Each number is 500 + 40 x the weight over its row's rms, rounded and kept within 0 to 999. Layers, rows and columns count from 0. Numbers have three digits each. The size before them is the row's rms in percent of the matrix's.

# v: layer 5 attention value, 256x192, rms 0.119, rows 211-246, columns 0-191
# o: layer 5 attention output (transposed), 256x192, rms 0.111, rows 211-246, columns 0-191
v211 092:481460423504475516490534487540455497477458520470519525513548565535526529472521496514536563514581467541482514451519484539574558580452497474518532482487457513530474495470495516515443461528517496506496502417494537429499542486556488524509452518469514528416571492522508505488542564584511453434491459460498486403517451549492526441517525524505477498474542408401593447416499447482487493399541490490547518487494481524508533421559431464454550477485518476446551466522453457500489421498438445551483481527466452500434511535509519518447535527505446503464503426445555512484512499438480524530
o211 102:515474477554534503538573494460497516487509503519523508560436491496445507492500543410550555409487529553512445474511506435525456535516531520494570540456498535527527447468465503502484464555443492565456486560479523503580480511517501500476523471472482515490488472469513444469515465480545469518501527541539424578466487511534472513568579501507465474514466457591521490496479494545465519528489499432488502514461532476507556438435504513550592504431396503491477498501529475541465522422532515582495455493469459503537584476585623449537467533482571465503498478514464494490503570507449502596
v212 094:438504531548516563472483503479496473537468474521480452528529489530554460498523498445475486565552591485437454470576519517511461534474515524480504496444496490457541448459448489518488497454504500461443465518517495581507539550478455524436470434622529567471494489527539476526499462522405549540532441562556572482470504468510484464465482534502510588487509569533449514483410449514537533534516510465520462453491545507430511547435532515484478466505411508478536516474476503454505540505517464525435558558493434523511419498494497439532449564484442426516525529511515476465486425480493419460
o212 102:463526478475418573483513515421431531548472503386518535503480529464480499542480510510536506467524463485539516508475517481531525399496537427531498492537565554547444501537487510475489483539549546437583422585482561492498524508496508524548547500596435544589525518478503488483521439473494513487495533514547511484536454537466470525490508494575409410531525491480456484446551512481488511539495469552505578494495420519518460535535455447494460477514503553516454504515561506496593542527547533510450432423493504427459509511472491510476474548495462540516517525533484540481583455537471481533
v213 089:446504534520472453418503444398443489477525495517422505566455476475534454476512476487480563514389450510543462474497552537544530498521512502538461487559542512483515499432529501509431448494530557477469420544541562455528523504439450554557502525536451523443516486499444539500476544527533531524514523473499497516492562486526530576418518568575468481477495518530505518550587450503481483483437422472505494499513516573487552467549482542496539523498516487539513527532450465481486481561520506448505510461520455444486502440513447596559551523519507581540470546485504408476574466491474473491
o213 098:575521434490505457483503604456436530557511481532483527514462545559488549477516527521427438483567504531476547500496476485504496514441545498465513483446493507504435504648510499506510456548502475469500591484628510448477587527487502554433508559522555499463466441576487456463466461517525519546491600492436487510491517487493487421550582523452536499495476511462506549523577521533538500518491527528537570459537537524512452568445457462487492481511495529513540556500487521501453494441523475482536424499496505496483540511519561503521518515412461570470521523450488543493475519485491504485
v214 106:566444484551517443459489584500481473497544485568491507541470512399486572493529533495462578567487458461538469524496501534468531479520436522517484522547468516515497484535453539567538476488619484496482512444522519462490529403478454535541600513501537456523528560479484477496490522505483469468541493509505470498538490419518543540585484541472491540487514509506493492466469512492452488520549538429460474490497500496452461532431483473493524478452524515518361513506532506530511486500490445538520398462463484544577480502474468406513485463474538537465498457469552558535387473532513464563
o214 112:477507513510475484583525502515597492502496514532451568529480477561481509416462549511398474518469471542445483532470489540523425514523467546490516497493489513447544513479561533521462492473521503575489476502503499536545439577513527445570481505482526571425502436471457464500519507473511427476581430562445479517547464476506478490462512516492490466560445555501465536494521453489463526540487436515553603495490525426482515443422549514500536579491498484552549415506534538535492443482479493530486457498555550486555505518471445607462437526530551510550430489503530512517479447507477531478
v215 099:497516451506472480487503488536486533536459485491509501427560485486542498593481494476513507446533563517458525524509517596477498495527528508485467475494494485566484528516499502495511554490456482499462529537530498593550447463540465526561460482478535498507521471534477494513480508485522546552505449355494499388515533447506483503444443533519436410480481531493473524516494509408484450495503472475470487502456484525456559507471489502502557516443524565452484404535494478499490439504479548468456579514448474523502467600434489497474488448451559440483528431441595432577472582530546486485
o215 101:559510506527513467597476441407457564498504470505466526536475471573428494505500485505512517435520532501494506515483516480502565525540407462461472517446522486486509465475595488520470479463543541473466509459446519538514478448520556565518508504514437530472387532477603466498536497487551485431518479494537510559547522474428509432570498463436462470522530494489493470541479525520516516503533528475493478456492566457446546484520474520550417466514512455440507468595504550494494490485546417496424554540536500473511563451472466505547497505471544448493483495500443512471586467514538458408
v216 087:513540462530485558517480505459546514426493490508509508476476494509488469508422496470470462459496513456466601546509493409491559514486485485528448516497528492541518466538514511495444512504545485482514548508462459532494534535472434422507547519501482493476581524455523408559444494553404457521483493620561441492524471556565480556485500519493511494550521530476471536524477572445481481465604466493554544501436515547502524439558514537492536543503565463470515452532566463435488526494563508510504520506426464545537427480523492467476500426560511419497476546506490519476532479562537512599
o216 097:503471435519543516505474496505518488546468539495413503483459511474471475461473526472513504571531458558537426560545487564536461510521444409476502519469460556470506434519500521493520494442501468419458499552489512420519551500559465503507523456538447494529482473464487513425394486479503445474569498484508552520439487537500421483485505567442478448446502548628544529537501427522581438530477480517427531546501512481446547553577535505559583550527535527494453506530468484530505466544522532467514552497477468558517470526515432509475542529463512493498519463475456477529496453439480508440
v217 085:454447447395493529489526542494475474528497536457433476472531542496490483492474509503554536520457509524481574505488462549487528550512476430458531479524507497475489584525515495543533477543493427521541509553417494481519502501545492450523523521568419483456431520540478482465470484471527503494491522458488468474547485457425443470483493533534456544544442471531512468510500458515558504537497566483489548450490447512504568515501583580569497432506541468473458436477541527394560496487530443456515600520542429498554473566546445438510525550493441483586493503532495505478495399493549514512
o217 091:429541465507468540443455508479522486467433547463489468463574450546402450475507471463490501439500504487484498408508509530483401472461444492525503530437495594468502453500537483547460466427507500517466510429476472521474500453497473516487546571519512486547542466584537550553450502512447554475477496527547514498471504462531534567482474526466444470541460561511536537526499477543460545492486508504576457467411494548433500613559492499481461527450510471437541504458543451485475484492498533544424530503490560483480567494515519409481531484497495533434451445495513487520592491528485481512
v218 081:459565483479510569475509478477431443450539503467494499545555483429478550433532501558521591528446458489509574433510504502555481515526556466605516473479569508476519438487582437543427558461488541516439473458523490525558471472488521486489551515483498521524505501481492460493472471524524474466507502527555441496519446458468493558446543560559545465459512471486493588552500562514451501586474511504486496470518496529478498497486525458552518494490541504478505575504468533491457485414553545499529428542577495489469554510603487461460530576492486484503442505428443458525430463516495487462
o218 089:484448536511515486526526495570450500534496467532560455522447489483506457443511484436475528501543498505509544492515559549555485489384537462537431539513505470462467486553536515463450449453449485518503448558573505408556528524414548490448507492576510523507462463516531444424466461455510526527477543412457537493434455475455495485463463543508528561475525600526469452477526551468506535510541445522510492472507545489494519523475561540490461521516496413539570516461525542497444455476390482562537467446512486545541474489458485493499507531486497526500457465499535548395547548535486460513
v219 097:542517422559484532443472491475532423488545540492465515513574522492517463540478552504416499464559480490442463438514500458521528506491429421421493502534595482521485491465495433476497432523490479542515489476533570503523513460518479486584567600554548529552534545508443556540512471503497486503540467527527465528492504492519453526498461463531455498565427530441467476531455559515557544532530476579550541575504515476511571509525534502572511536560513537500462483465507486474505530469572538498542490524457405428511494508595543483508461558435531498497491510483516493470558439488507536477
o219 104:442517456550514470502557477477423509487488419432468439452467483500505521432530503454513539507521544514490538487539477507509554491524548554536531457440460552522530472499518499462555494540559501502480510524508479575493505488528517463524376505492530482546562538526541495427483462436516501518457489557465504513497440460539482532535489493464514518476468603538523439481536455506575540510570517454504482458548487518466513567531508556505498546527528479605516523486476453564422462566507524439560554472487527540519468524490444468501588509488518546582559435450452472558561533529424482504
v220 096:517506527496517534474577535559492464613424495564553496497534423511515561496439471467483451483528485510543522495474487510462477469478465497449441530465456487533509562450550436433472489455463540495501513415453539517503471506543469548522509538412490508535472501490569426552487461453586413485497451489474503498484552496512473546558482474525559432539461491571573475510506485488519487503512542459475496503431506509531420481531443523546525493460534514452473555465500484452464535577500486534554517505531533470525483494482446488459491512593411489493492556560532586548488448492562491554
o220 102:506471489419438461521501492562525510460529521449496605438501482466530491486526570453524501435401534465479561502502456506582545488480549484529571496478522495509562514452506516578509546515479466483531552502478494489505423497512460446522502440501445488453554455486477492502531575496563522536541538490553552526460444524521558520515471499498468503506573484454467591519485505490533436451427561489531518441537564495483546514516548525563462537450477458433485496502461530524486525499500555527474496465497552557512460417465518431406435501381545511516515487481473540518512520526465470456
v221 093:495452513512490471553413502454513516524453492508439514478516547456505463492461510466484523502552544595476527490481506463466576543521519538565446534461531532519506562483485471470482465540480565527500526441571467541515566549501458454453490504517493515499460570451488551514523528447522489490471549442469497540525458480523568432511595451456497485458505553565497504483453484509587523548565582425498445508497488452431482441475504506445473490497560513524455432510516492508486479523492516495359574470486555503441500458424471454506517500460467509497494403472476453497472492523495505401
o221 097:525516535508514488508518507488434410535531502555502567474557530532499554557470469464545501510417498495532488451514507495519476465443514541433395475516519509498486610495493580551487519465489497484507557550491542581499518537604536558481496419534529475470531496522502545510548487552557504476531510545525460461560522411470466505493480520513481487524454534471476506421460460517536576508497477540476474541565495478555535460498420563487479459511509501518511519526457439551521468464600518553512494483555476475425558524512488462442458453584499500460415425494482548472465503452499464500
v222 099:464551459483515561498454512519516522503554455498467484420531560511491447487539462537531480520539574520513458454544513493443534420512564496543528452444458584511646554555528490554522555439457557458523557524454479466473529548485523520556521475503537516514490498487529540558513484464457478515449477530479548533537497501488500554503521537467518492532481475470509461534466470432497486531519487392447515454521497521464504465509475540532528444607463513548505467516453511524404471551503536504424465462508517445513440468526508526486551525533472459509540506561461477507546600407502557480
o222 106:502470465565461500451517499541546486551525564512473425528440450452458502535474522503542510427483531469448508515471512493509537543477532478488581543542536392491484518459469495560578544465430486475547544508513504534600517488514518470510471555539459462466484557519536583503539475546541546507553471571540513490510429586552442447425423389524463489545540534492458507446490500508518534569507470551505453481543483494556545524510516443461492512482482503450528500481507537454574450469481489446536564465417491503462497554456499542515531482464499467483428501512518564518523459472503535533
v223 096:484509513516443521494507459505557482492493528484391437491515458461560462472599527498369483447507502538423452425494503496500503502488575508453555537531535454469543528501497397545535472473487555453428519457499565488488485560439461534446525530437518466509486487512464445512498500452489447464508515490499460449525525447545565580560500452494426498473482503505470613511534476510449527538507525490568482435498482483451463487565493539456478523498492532445533514504499452495535528487521490478497491511580528468534502533539472463509540540561548517554532570509446463474517453431443515552
o223 095:534468503458502481543492576507435417485447486474432484514495513548474556474500534507545464448469460509502560506510465582474502433504504503480455438447532475510558545555476472535532498529464520553578472499553530471449548500486500459456600514520532558499448448494485551495484564501476552466453430411515519503528385457531477460568444506542512454507505511542516470474544510545519577483494539493491543544477466565570485455513492451512526497463513485533469498462474487485547401521506513503536504491542477579504412489519561448509496436432488475482496565503493534521487509564417423465
v224 092:566570511515528526505516574500493533509545476449525515425488455500528514488451495514480444516524530478492559523554534513503493520458534499508467433468472530475464461555452506513440553450404448468414542547461502558472546452449423468464509441498505510489534466482471412547561586487425531432560489587491541546445491492531462556480474445472468488476524527516481477521516536494539515421494527502429477466553504529428524490447484490550531467547512470471470530474477532511509536568463481510578499482512405474513453431513489521478474538490458593474505499554489423491526578465531478549
o224 100:378486455455532450480468523547414469530480462565473505517507498531458611469499504598486470512456524546547479471521555498542492585524514457456598496520539472504531528503493446539530461442491497459475519510427414510525545602442471537503557465537431514506513524473525425445481490521510536537454503496494534533524514572515523491481558512487447505530499453507468476490492582488510455478548472442495446479529474473515466526507515490498515499523503504471493535550522463472540492511484452512537531440533554526570489567456509553398578482545454495513502552528494569581488483423525502529
v225 091:435498531500488492457494473483418454567439536465518463541523511547466531545515506549471528501503440554419558534488503498486456521507545502498444475457473498544443517519490506488529517507468618478458521435495493462535396520486486483473426471454477461494516537518515478465449506518467412512584466445484555490480504498491591505474446512552484456478502497504477501386520515456547538460460517530571502512481503510527551482523530505524487498530452485544527451413458494511445454507598538474407489466490499445455493496440473503544590526548531590484500469549516467536573452468509445549
o225 095:483525537471456501562492489515510511473472450537429557423508473480531484509557529501509492486491561472517518547502469556497536472548530508479511523529531516494515477465462525524517503520454501509559564480514495520457563437525554465397521530502512530509468469443468522433486483459512539416498507472543531488474561486520529523512467475482497515547552457493489454512580550566568489507572503495544605520514431442528467512459402505554447448439496439470483479554465436480447553443494476422556498495530429524544601530577577540556506484464430466499541466479438558458528516453527510494
v226 090:483485500431500512469508460480456440569529454549484518530561549460512532495450485520599511466456496538475522487471517445513424477542520515495553548468488475505415488557572447493453520530496522444500505472463518516426479559498482517534451506475544508449571419453555518480541478507457401475467503481470497480511530526520587527508520480428480463464486520554460511429501516415522448450414441488538520493445565531548418423514538463503438521458515436575517509512528522524524521488491441517520499567467478517432546504517560479568407501448499517483473530471452490459535531526470523534
o226 094:509469474458511504513446533456539525478499495536550498469560418417530521561448526506451545510487480491495435540554487546467488538499504534452530507441494493448507506535494473409519450555412457511465512453584533470566461439477463537421502504568496486527441553415430509493537423470545490490502540538539526526485520427456472518425548484543555437526512425434559539498554477474470481486456503455500478499504557481539530533396517503502510463585453477476444477490473541492488526509529501486461512485518395496486540466424497480557523453466462466546479445534549470474508497547495490460
v227 097:503482490467534463497495443495507523462491456490449503475495580511459496464424441506526474472521567502496457596509559472469539462497499461564577463471543520421458485446448515542457504538573503412481526541551473506527526478504474459588497508539517473541456539532559557467566484509493407507479476533521478513519543536434491501563495499483515541444552522534503501503485495497495558486574519472505528526503481493540595534496477513515446449525524563544473501453524514467502479461499487435569514451517504500451569460565517527486492487502523557448511502423503582489527392608478421435
o227 105:488503509560524565459538484520531485529453511522483561570511520543488456499557478528500536477539463480548492498469552499513517448431533531514385567494606506496481466533485535429540491545469414497525502478525552528467473542536466466448497540482564438542522590561554495471440561514506528515537469510499469522501520492529499534470525514471563466550483531446484577500526470473431555470436442558429438508523450487473466518493558523482507584492445542472473492489526491440511473469506540489526565507546547518451511433546481468532480526492557480484539418510472492514469596445480590556
v228 094:527489469476542525463530399476517513513604387516490477492522460480573506495549580478477515510532479508484500468511489565532503497488537499506499535585531486534482519541520491515532408509415522563548533528505474491428431458508521492541521500556495505501471518558507527458512463524485472435496470591446411468473470469518455513510586574474483542516477464495547442496562548459613427534463495485520452461484508545494491460500501495537475538524441456476529509508512511563503500441583485552504525580488523486476476475495538436504491590449519462434526544564568475465494506478473513453
o228 105:467505488517520551497471579502506463518464456473548418542478520391488464512450443572486517505559499495508527564556442443470509549484515531527517455519483469430464474471529511509548508501493511530520589469477476540497486509534469525557497469548499515550475470507437479509561485459451513447477481488516590512546459538469400460495480492441454531472492537467437445588555455516469613539549471454471532445531498531489543516511486557428505493563505428475542538519514552488426526508479548540538486504526532464559566454457567461473526464442438472481507490455526478533520498543467467579
v229 097:507509491484457515540531504515413525494387485499466480514494485498459512468515524495493519454484551477531485433579477479520480487535560526577459472466457501532496447549513448535534564521452482498544470603524478470505460514502511598521417427548487484439527537474407452507468485546449513427442498435422484486463498494434451485505534575522429525479459519521467452531551521440517459548489520490530455513502415504493506517468485521519504441499528473472502524427486504482483458520490443505523558582533495426525399543510502561482473540482481513533474567528499464393480489478486552448
o229 104:482455544494442506459491462472457539524493432524516507522492546493533476487455512546598508518490428527420537430490466482544457551469458542520523513444575439498479546478508484498574496471505560451517500481469497506438517473459542520455597523472427539503442442520563473493485453491507532435437520494546525515517527469534481530434510539502402400440589522523454416527444572511473539531459512500543494503458513540505474512476521448471532474559443474517477540546564549513437497521425502543487475455544522482515531522440445457529511553425451497439499500518505546500436508514548482499
v230 090:557524520522447453438470452486454507567518497521510505446537458499541370457439524481488498445499491519458546499443474449586519517460486537516481484493493440478494440534540531552511550496447519538452534518459510511435449519520522521537525450463527559512507535500524454517484539530437495499455427522527510512532492493524496484508501491473523521580544482578478423484535427441590514521501502467400449495441558528522527490528511570474466538547479510445473490479462470527475564432454530514519438468543581458429499475501506516468536468466540521522551425509578516494556530580530529579
o230 101:507501523548509539497535509452450481487575474528478486496511528488514521556469537528488523547473525524463470556494561497461527470498506471523582557516586537487539478471479477458523511476476478486640577465505524486506537473480540470505535503519509460484455546463464530515586494495542490482511485517450499528475493478510534506534546539521485509441508474412471485563498459476552480451514389519469524515479388526466529472504474455554500555508470506459522520557473551518544456522454447469456505576526568618525433479551506512418497454534500428450503433458457506615544473420512498490
v231 088:508516459507456467542557511473486475496549431525519528485523511477502432509535555510490561514571554538475559503508486449538527466440491563457545435479493536606499516460542515539496453464444429504597527494510502456534467455529501487500586530529465512564493477537531466496470515479501514414550517600478498502463501453533499581454531510449490472504551510503534561538441530457530513480467523524602494503506488424510507437417475508574532533513522491465546490547519563534449457481446506499405560464486512450417488506546503462554505448452449484457541490565511473455493556465534485480
o231 092:438489495482539518539546495466558508497476521444416484534480425495541470524461458440439510525508507496515504463549502523565458556476528473513494503536484424443487482444526499485530486458567508499519545483405527532557529567489513484498510446568493507519501497449480534493516458520471474532423546507477561479610475487478507438535566489459442481430511487474509474523487569525538525519519514473493489515525510506476535577427477504481459379562536490522532541478541453457436548478620568527539570525444548516510440473512590464504474519541554530608451488505502527500481540509495522493
v232 093:509514557540538533532500467529456529550517518583570554468415462463505477512521442519446532435450518581543585528509469480511466483420534553502463439448543433476451511528474575517481461449540524515510502541524585435527523456514503470494416488488517451424470482447476494521503522462518420458485480456558507511437450491516516546509481523455517473518447470559555478514499559576418505507484559510443535502508502493541410522433493508493444515484496475549438475453474484560524518470488477535509484507455489552545467523436483443521488516453430588526521544525455539552496516483526510445
o232 098:495515522402513511512479503571537520463548464487522493505439493459564484511569529472538441573491467535428514524464594531512478515521553559489519538557554492529552457542531510500507477483452525503421458372431468510468489544440418569471545499420480508521559412422457551536536513509436485519500555473470509494445507445513478459494493442501547465502481582449545504474481506488515440535528446474469517529542542509442491502444505447524472524465536475553505513471524436553554568443518527554467525523501500524517533428449468514468446458519468524488493491508498515552508459451438470509
v233 098:587489545594467517526506402516589482469542476480507469602490497494527476497469578459514504585507538492459495478422493488470523549509449485407522563501549548471520475505477478533528482448498471437526528533459546522415461492486533466461518502552438533516461481452457565481521528483538592538471559524481531520517510567521488542587520580495477530487554519434491521545466491472543556495508497462500551524579533499526502504526516486472509520471467485531448571532492526535451494441543447438476482445437533483521489535510546562506530473494493532488429508446480438427545496502460520574
o233 103:504523467479527520495474590521516510523517479472497571494603475512454549472451503520413501492545435526500463527531480461502491443506534440490527512492513544531444469499501427484542519500554574514420517504574496529516544516495478465592521546532529478487505522510479492538534523570482497516549494557429465468496509511561429438535521498469528499469514462569535528474433407514495471570554556538503494530503445499478492462414473576413500498529491508515481462465463474518512502527526435435515471568529568534503467578454458433583489511446444533517543500473566551484434524499499557571
v234 098:456502483486562541492494452571473494442475494478506481535552515472507399482527504565507555541520419547475509530462459487468507451496534487567518530525457480511508497497506475460457477581510529527532437484523525489443443498544530401509547512507517543575528565502504537475465551533502482404476482510436513570492548448590559486512547511425537524479530482533473551557520540465478509588427483464512444485520562549487532451439477541507510536507446497500484483469508502501446523506537489566569485497482561506490542517554530431571571530420526519414514432535499566463474446516462504514
o234 099:461557507576523450433534491450530504498551462503440421495503513494481456513486479455468501455445476439502451506463473502462558468497544474552562394546504476372506520581457519433472463490509481532490512527474514526509424506505542517525527531520584530482511493485502484478509466520476525459579511501502528512490506483419435501419547464554497543518496476460445491492541443529476578471485478496526468572573491527437576500502486509510497504607524438506519408441471530556478488488502547590554513561523506595521509460524510452466484493497469450546539504486492547499488464521572492524
v235 090:466536505574471464513507594550484458518468535446523506494486530487479570501485533469455460448522464445492505444493465447567516484470524543557531491599489531560519445512438506529521459513554389504496556494543498486487518556446515500539497444540466526462447512579480509490519490553446495491507565647485469458494530467485483488490480540495555486482577451499527433461502514461442483543518426555473457496506499481479465536445493554488595474505511492456514494521524468539478511447481469566519562560468574521489564505500491427470471540480496486474561511478432539525401543461480502521
o235 099:504554467548496510472445411468538449473551470517480460573434526457502434524425530500522462518516497479492464494495479470491410488535428539459491456564551493514498519511559510525488549510532444479486475530479520496551500539513524437477566424495496536504573493485510475533479507507563557469488469514464486452531454540503457484464452515562406574443431472543583470538535567516464557493479555498465480528510412573470497476478590450534550453492529466530530514497588534481518484560382508531471485527521570491540484488486501527471535519563544474564465484466453488532518511563494508541
v236 091:472502496538470455511505457555486504479584424531488522472493502518559391580542490497445472506458493504517527539495524541555529562489502444454483449558497504541538478534489516569450535496517494525431510582533531553570476515503523502553466549519571512511497438493554488557480556496548507514472525529516496490551442507472447491447504577550493420476491505534565423480575479492512449509543505501523544514487575450520452452626479503498536510546499520475495549518526467526529482513538515460403495485462485496522558507524596479512528468542414466466440452508464459520509587507574500522
o236 092:499500580499515533542522529412434565515499536492532537496474464544482528539501549534461450544538462547518467457451472501517524516538500508529485526489476541545443472469527450479552475505384554484455491438533524508595479497519444511540458496521463496537517538447555530531450520480470422557470473428421484526468569534548456415602401557496459539451427546510481493523537514530529495505512481547524463555594570501484546534461446472513533470500496488419485487538448488480434494525470511535530435495441534477494491488529524507501539481465538497504415496477452523509552526511428496509
v237 088:447459474494516466506489411416493526458447544496521501482527449450508491470526508521491431487521499492450495510524461576478514531531469413498524572575431511492504555517504460457527481467519478460513487476560499430511450567510481597506495497506492453521546454557470441546480521548521511471521489479474493457516505437520458507518495435487546477499454521455494504553453504477548518612584551476464446557523507420464421461586490586485472549480540597591480466548532491523582473564467529485536469454471534533532523509504474455500466489503480437494602447490473467490513486511500480492
o237 095:527594442495443472511494558494481531537468500508477479508515537505508509499425447463494486421523446482488482446478546491542614489453441619509508519456472447510460497472472628480530534455472496549441478561468519467536499474527508496528478418451523543477491524534472491457511466539452509521519461503593524488569444427503473512518444491526486533526532521564427515471558489516523517415475457506434537525451497547476462556540472446524467494486538536567507509446495463443472468516512430485442494567518485531489520482523520557468478395463531477560482522484544493496529462451461554482
v238 091:488486470565451456477475497443508490496469544532457516388499555439513525473498499569498451471433457489474495507468446491516490497530473503494492619456473531516468505475537606458447447490444529466588488447496566599482538553475465485536582491561586475448449469462495490522467503504547496474477546498508474549485456436556412549519514487461523569532573518483517530523518429508468467528502539443508507516507533503477485473522492467472448524519541492507430478517511487468461551454505403497504465491484500447534473549446527505528491547511557494565511449464472472489479405525425465452
o238 092:442537466506571459527460481449491554463512456553531534563492447490461524498417537498539528517495493479509495525466453467509407497434522486486525499478503530506458487524465479434508473558499472508522494523430517487490532486515553445500438510488498551493472422456489574500460431535439451549480491510494466488553503445552566579436481542449616480509469506508498569533516464485475524567462490536529487480534498526556495482563530504553470524531601525505501511457488536573564488546569425449426476535560525533498547486449461560474505497488522484527462539453580557537562474428479467551
v239 096:537497514514457452469474483400467539444538585557464468540516461511453466445510489543435488503428486454469484494478520543504457531483516505504513508516491525519428413520467503532473381543530551472509505461512492517444517414514442440507501514452515466501418536504556430488520533549534464513498572509486536430540506402490544489448497458426474485545517508523488526521461463612499458559562530559539542533535516513546473536484499511501501439431486521564462551562469539528482479533479489426507407480518504435578482459447545467510466481473473515494487511486475545555464452488498519518
o239 104:490499473509501495549564585493533464511554504512578654538432535543482500509528538486496465491477538479500556534515552492490445490466451502518477509490512462533431509520548598500506524481441503554531499477485531499491547501452480457491511451498501543547490489431513431499471489489397463421506471451440526545498489477500510509588487539530476467542446545525542512491517551457575520442447547493551526541509450508501411509526488542449565514521488482500522436432508470580440434467511474518466456514490540525468508560491488550508604543519491568539532445501535424533501444475521512535
v240 093:547572486465461500515494529525498503493557466524457432436500446482515514473490505423497484547447509542518511477539440516471418511460506492452515532508441540493540489544482518506483465487435527453499486456483504554449561467446628455557556481485485512532546506494514522488499552480590575467443470533495421524518467544478557538500547406438486595487454511474544484550496473480510479433476512447495493489539479520444509496497439523471489547482455502562442481496583465538484485417443547460508437474559495457569516542539506514523513513551459450478507482479526566436468547464544589533
o240 102:559496488545510431512453534519525464431475525488467515462537569460430471543488481568471557496515461459477477522437522499509605501508456446537554421507504388445505532487483480570495461505528508501539504521459490486527500548504519511508477508507451459523457474472457467517481510552434429482456554549417454583443439482496482518482419487482512435509468437472460479460477456451458539565504479493543450486481491553489492494538512547539587472519488515497527526462451498456471478438544465467564435428482533564472521501494521492435436529555427496553432486524476474511538529535432492568
v241 095:468508502483406553564543509498537491519524404552533445489483560461451445459431446497492477571431481550568542440563541524470540526490518496449572460457512501469480527497549421529485509460532515444585503466392421482435536423546524498504512472462508452489477499562476490487499550526532494474496482524475534425505437488499537477483538533508526420509530408484488499541559495465499460523513458487532446459477517543507513466524534537487515599507483508542511508431457449499533459536534553524499511539511475430502540443551496483467526519481465503502434524563416498484425485532459512502
o241 106:501530513504534480525444467511475538545467531501477470496477458503478530491590492506570528457515446519541514473569552513531441480531500482525511417553484490498497470475482470542510428525431484570522485478528545455586479504470419559551571461533460468400530450515505512549521453496511539483532539479517558486471532562478461498457528510495523492457509571486503506460490491507440602448440470527480507463476463496543504535448538548491514438460444492521508531538504461415457455523552528436485544441449537601454486458556542455430489520488450449528479405443520458516470453517522552567
v242 097:496519483509481426473441499582456508466534543497585456517462535546472485545536446516437545479526425569544498528524469469445518476460589492521460504441502508407448540511569514469536469533537543498533484531548549423445477520466484450515419496460514499532466462491502559472467491498529381513449447509511493481516518397465523500474537517482460540506541492565524526460428500515486456497479518481545507543534483550482463543498476511459494493482472502507534515516462529540458434460462456567573523466486454512472495504487461471544561506513581537476500575465436557533524447517379459481
o242 101:452473506523518567441490496501530540535537514482479491559458484481468442485506503534491418463512479461505558525454462551510460460515454546469473477608426510529535491508441508458482562498480552522515493459535551548452502498498536495399492589492559480516562453437530538455534503533501514517579563487536460593474546507522478512526467449528530493588428453449511496538478563452537521495510521491513552467539540471483427476488538516503560491515505456548517439501536561541544456471531588527484482479518470545506566450437562476446504431493484522542565550452526508530441463451457560490
v243 097:476504433514499533474543502534470495436549481491488497586492505518519596576561510500473525503488432509472474497463536458519528454460485499536529493569506473466477529409509503528463493513501448474451467506529564449505428488483440479524515409510470466474518467529532453449554476505530458443476425499505467471551523434529416472527499536539536468520572528543544431471529555508487528576496544550508470489489543509554438529441519426577539600513506528461473517514464482531552460459499507537560441507480447528474552534547536451461433492451510496499545439444447575558515491561464544492
o243 104:473551547499499502500458468553432438476513429500503429566505535443431476387489457448490425511549466452555497502532479496565478491518547493588535534479530525502549499557512508478449511474438465568498521534520481504596555492527519490517473587470572534525448531537554452470465580468485455498497521493531529501509507492518495539528515451544532530469507512457498540528555527463465519490517477480511517525475469490517514510359501567546486574512516388560490513542574508488429507550499494559504513539451515449507482390452443470506506502503569445474533512484508488525504454509514497522
v244 092:523492466507478488486509478476516512515519483479476484492572579534523430507439462448512416515533493494513498537520523468498474493533555506480517467486457460434548493482451506510559562454489479431503487504522393572483504547447447449478543471546517473522450545453484559510509537425494543543518565510526519557560399465487448535476529443518529478436477496505506540630526534489471498489569475514481502445517513519466511564585518508462404467502483562469455415509503440457475439503521541470507536464536466467461501529583516536503481563507478421549469493550492468488548505509552427433
o244 096:500545536466585480573448496529426521480432596517479494523521536527446504489507426556472442441469501466508514475503498582545501496518491462482462473483530545541443486539546534484534487541558514432576444449510516499552469455514545469523409513542518455556566519575471611492482463522513595477505476525535453530492495564468523491433460487487451498552500590504469510435516508493526571500489464492483443514486462449448516548512462460558407459516461512513413525511500510463539478506492437446538513537545577504458442554479454481452524549481503486489478451509496495503506508460468482528
v245 101:561452490446474555492521459529502536461562496491488522534435503479451565541521568549541452557441435466498460507533478428513404445488457510481518549462517539456558472479443482493479500499522524401497453496472560534487549501477445465516566493558533507515483463538494485487513436520482515501525486587473465505494472444476525565487549512453459565492522519510471508554474493488582526524522445504489530474583500469512476534510520527523451491442412543530455510438500528393455515442487479453483487521509516500559481454455478497527497517489520548586481563480619555476477510458403514444
o245 107:422453425565459529555510520520477538430495484576489509468508518504476461408491518537516472578529503447463525524523427506491538459496500518494432478556517574462441462561451453522524450484514492533494519548506486479481514461464500488552467550542522524524472483456435490471502506562444528434462517548517506440512492489524434587513490536508542465486521524486482510494461489440443488506442560519598512459442482423502433443509567487503540448494575525547490508528571520509505433508486489497544512483561486511423447483411427529419483482471466513532502540580497500514511510534597491547
v246 084:446497505502405485518484542509486460464553467516484507564548550420496460506398468443519446451529545559576471439523499492490515513482486518473534514477525531443525551572510507495432480405445515461517581529417528474491481536507476460495476469513526540561494528490525536510555559507493475525459526522513509466448441515493496447465548474430521566475528522469519508514479474523405477487456491562520564468518526478453498418609475488590480557445472495463490523474524437433529478495496572506501449464528490490530549479477519503517453485482463549583487532532432544417570511481509511512
o246 092:480568465540536543457444533538491450463476463510516456536500527521564536561533544467501453527396525483536440500534529500572546508541530458466548553540442515499440481473479482495531467529494417525521468476540554515557531434489491518490492504498471522428516490451589519508557533504481582517490509544537405528550469507540531515521502482540561381491440548487551538501475478502473475494525536522551473466518547576552471593524518504424526451536509525439446496482460489466443504459522468494512537541463506602447471512483508518484514545492466487489446415483555484549501512540415454498